From a checkpoint of a small transformer trained on Wikipedia: biases on query, key and value.
Each number is 128 + 24 x the weight over its row's rms, rounded and kept within 0 to 255. Layers, rows and columns count from 0. Numbers have three digits each. The size before them is the row's rms in percent of the matrix's.

# k: layer 3 attention key, 192x192, rms 0.0648, rows 54-63, columns 0-95
# q: layer 3 attention query, 192x192, rms 0.0616, rows 55-63, columns 0-95
# v: layer 3 attention value, 192x192, rms 0.067, rows 32-36, columns 0-95
# o: layer 3 attention output (transposed), 192x192, rms 0.0862, rows 32-35, columns 0-95
k54 117:163151088081169107137133130135165155135126080105112095174150079109091171089139127109161124100104116088129107136094097111154125139079131120162113112208147114157098109170161157158133116140122119125086128086109134111107151114131093124107115116147104149108157101126148130139131119121135165187
q55 101:152123106147125121095108130108125116098156132130112163119097114105113114120132091100084105094132146086102118113121106122142168144082157138076076155155127164162148158115132165098132079136074132122105174107149146156177105144133155126135137098108155146141154101151104126113146084134115146111
k55 104:185105070128147137098139131105103143141141116094106088166103091158165114092112099147135147112131141162095123087146120125106111145107125124159137125133137085204133136115145126172126105072149089093114104137136146111097124097125114083126086200117121160156105126125116121154117130132125090144
q56 109:119123138078126129107162118139123129147082143145121118118104112137127075114117109098126129124091134104122112112132117112188169127133129124084131128127144170097143123124161139157088112125145142091124101105131127110083103125174148151096149078109136079107097125136146150108064153159136105109
k56 109:141128114121155114154146118155106121130143119157129131106163135134119128090112165089121161138175135161135103079106110105117113100127127140142141119166109111138176152145137111126144148136099154152138097151129109162117116141156096062113158140154101142119162120128088123136101085134117085142
q57 112:120080108148116158124138112123110141103086171088111114103124145162111137153131130141107125148172156132142136091164136133128149146120112141121159157127161158113132115147072093185138155112062156154079142122118143137144081143129110141141129099123129142143127087103143195110136136109163150142
k57 099:097101147115143122128142132156159084100116145140126154144161120094140138128134101144170096118135129116145078129111136134089130150193123112096181145143114122153147141120128131102132173116136109093137132086179115133112165114128160137154164158081189086099129140155114145115122133122173122145
q58 108:111149161106160133100127155121155127122122143129154065097126102165183156109116153144118131118118143117135168120127127142174096163146100126147132146117153141089154148145104131112115199132133155106081098152116114127113108072112121142157092137109110127143088134120097147140111085112132130149
k58 105:119093142126155165131135119096166103119122169117138147131103130052097168148119111134124169093121115145168108149074144092115123129131140147096169150157159172117158121110122100125115095128101103111145159121116093148076103115107155160117078098120170113155140131140125104126155108128151079171
q59 119:138116104132102167133139106170123087147125134138112127110062105174144128152097111113160162158141127121137162120122148170090130115126118090129093157117103146112108152152155117121173126124134149130156177148126140093099090111127146172165137144141118129142166110138191122127112138141130107123
k59 117:112088093118122127100153135142097109163127156078106100153111097164053144123138122098136070092102113118139109148081176123086116125112135153140168139161158172134109110084140137101138151107117149110131164120087137125108088127127151126137152132163155172115126114095150127126141145107138113120
q60 100:140089173142104130103144126115111141137116118119134175126095113126160135101144128143133128145177119137106106103123156098121121145116099099078162149153126099134116128147153112125116130086105139113132128139113157141127135141096133119107140166142156139116135090152151178104147125141123108045
k60 106:147116137091083107140114116105126149122123084136139094209112129127143129148168091148128117103129117114133142161115141131137137159108161135133099091123121120181144135147144152150121145088134080139109074147150142096132100112114135132153106116163134146141120137091108111164128133143148139115
q61 109:115145139141088138110131100092172140119123141145142147144111138144124104178107133111118129069137121110103134132118098115119088121111132137114108104122114123136151094139091109119170073151129160139121112126143167099135127105145138111138161175168133123121120125160129113144143181135144107174
k61 106:149102087121130157112128140162144136149131166113096108104087144138089135162123100118180138114152129111174190129126107135080126158104097098138136125108139150115093084094150164105148138152080117148107140138152140134065116138141151138140099138159061131109105136129128125124149142112166143136
q62 105:123100155121092103107127125128117180121145146177151106149116145144131185138133171090142125105114147114127169124145127162170137123091076126152139137168134114128109139120125130169123128119134125119153132130132094161097144178157119151150127153105173135155147145118166146118117127083169100139
k62 107:116099173128175111140095145122123152113105130123158137145072140094152088122149127123101143105110154114143120108132159160136139098102095109094125160121132097120121131153133100097109140107162138105168130126127134169130125169098162121111159076157104112126114127109096143118102122097100152115
q63 102:142161107177117120096153131141146141103152146153142114156131093079133158151107124129138102104104147167124144113090142116091154127155089110127142130109112160111161138100092128090125141171085096126099115147136149135082144165088084116132123102146149140162132157086119137146077122099108071118
k63 096:092105131105119164117131087132089129133130162146128129153122097131128082177121107144112189129100134091163138141124139105135120121138140175151174093092130127150128140104085074136115094081115159143120135090161136119124130145125128142119126102160142121142127098125153110109120116099158117139
v32 095:087110162135118108110147112095133140140175119154123141112141138153156144107168131137155157106156092094134135163155178125160144128115115155117120128176157095096108120165101098084147141128101146150154147095149118084102177131153089127120108107128094159095142114161116149130142131195117120146
o32 100:154086117111165121161107116133176150108132118094118146113129128115143163108131139147138151076172145109132091124138091126132135146133132106155127094163098155119170183094090136089119120158144127159097095155087158138184119116112149175143116156160124144174110133124105123149104131107130114102
v33 095:122167137132161141112110187128162090113119145149133136136104133137137090131109115137117134161128127071121161157119148132172104149111134086140110152155163129053173115123107139085128133138133098085136141133128141137133145119091100103117126117126091150150113109139104140099166130129136161096
o33 101:098090121134135129086132108085102157076143108084101125129082154106119123080115097086114135162125144139134083063148152128131137175145128151118125149151116134111109153129163102136133152138126122143114113112131136139123109179155140125148129125138139147145152116086141150135135142132097114082
v34 100:157133175154122129151143111075088123103188151144128152098118076135132091146094106120109148140152123114142141113197142109105109129156119106149104146113129133126126093106151133071119147158120138135099113124139123157165125094131125170115127149121110163116125135119121145145126156169124146135
o34 095:137116107076115096146137183149135125129141165169164128134087128126088138141154112090148178166143147140127111137117139171147154172113130140106103140072150151108100092133131161102148113136109085091143123159140135094099105149147152098113105153124172152165136100142125165174119141124169101102
v35 088:127139098100173136138130097167134097136133108132152132108119152128111125096157104150180098161124152145134138138124152164088133141095160120116135120147113095149119114173129146148108111160100129125118134088116105159121083123091114155160095121132116096085114099151095123108126118152120129131
o35 079:132131118197073177115110164112133147153133100150120076098127128067089154150157150105111165074100150087129136164160127151138114147151126133147136179103162134111139107126152124117128133162119124093152139102148100124126113136106155112134081096128109119106147135127097125116118151118097094144
v36 093:151106118160168141127132155148122165112114072139144152114093095149086153127146093130156105120123112156129136087140120132155182120122148145140166126159086122120105089143108146132150147165114160161126139147122147122120110100116146115130120135108100162119136130122134145136071082158152110135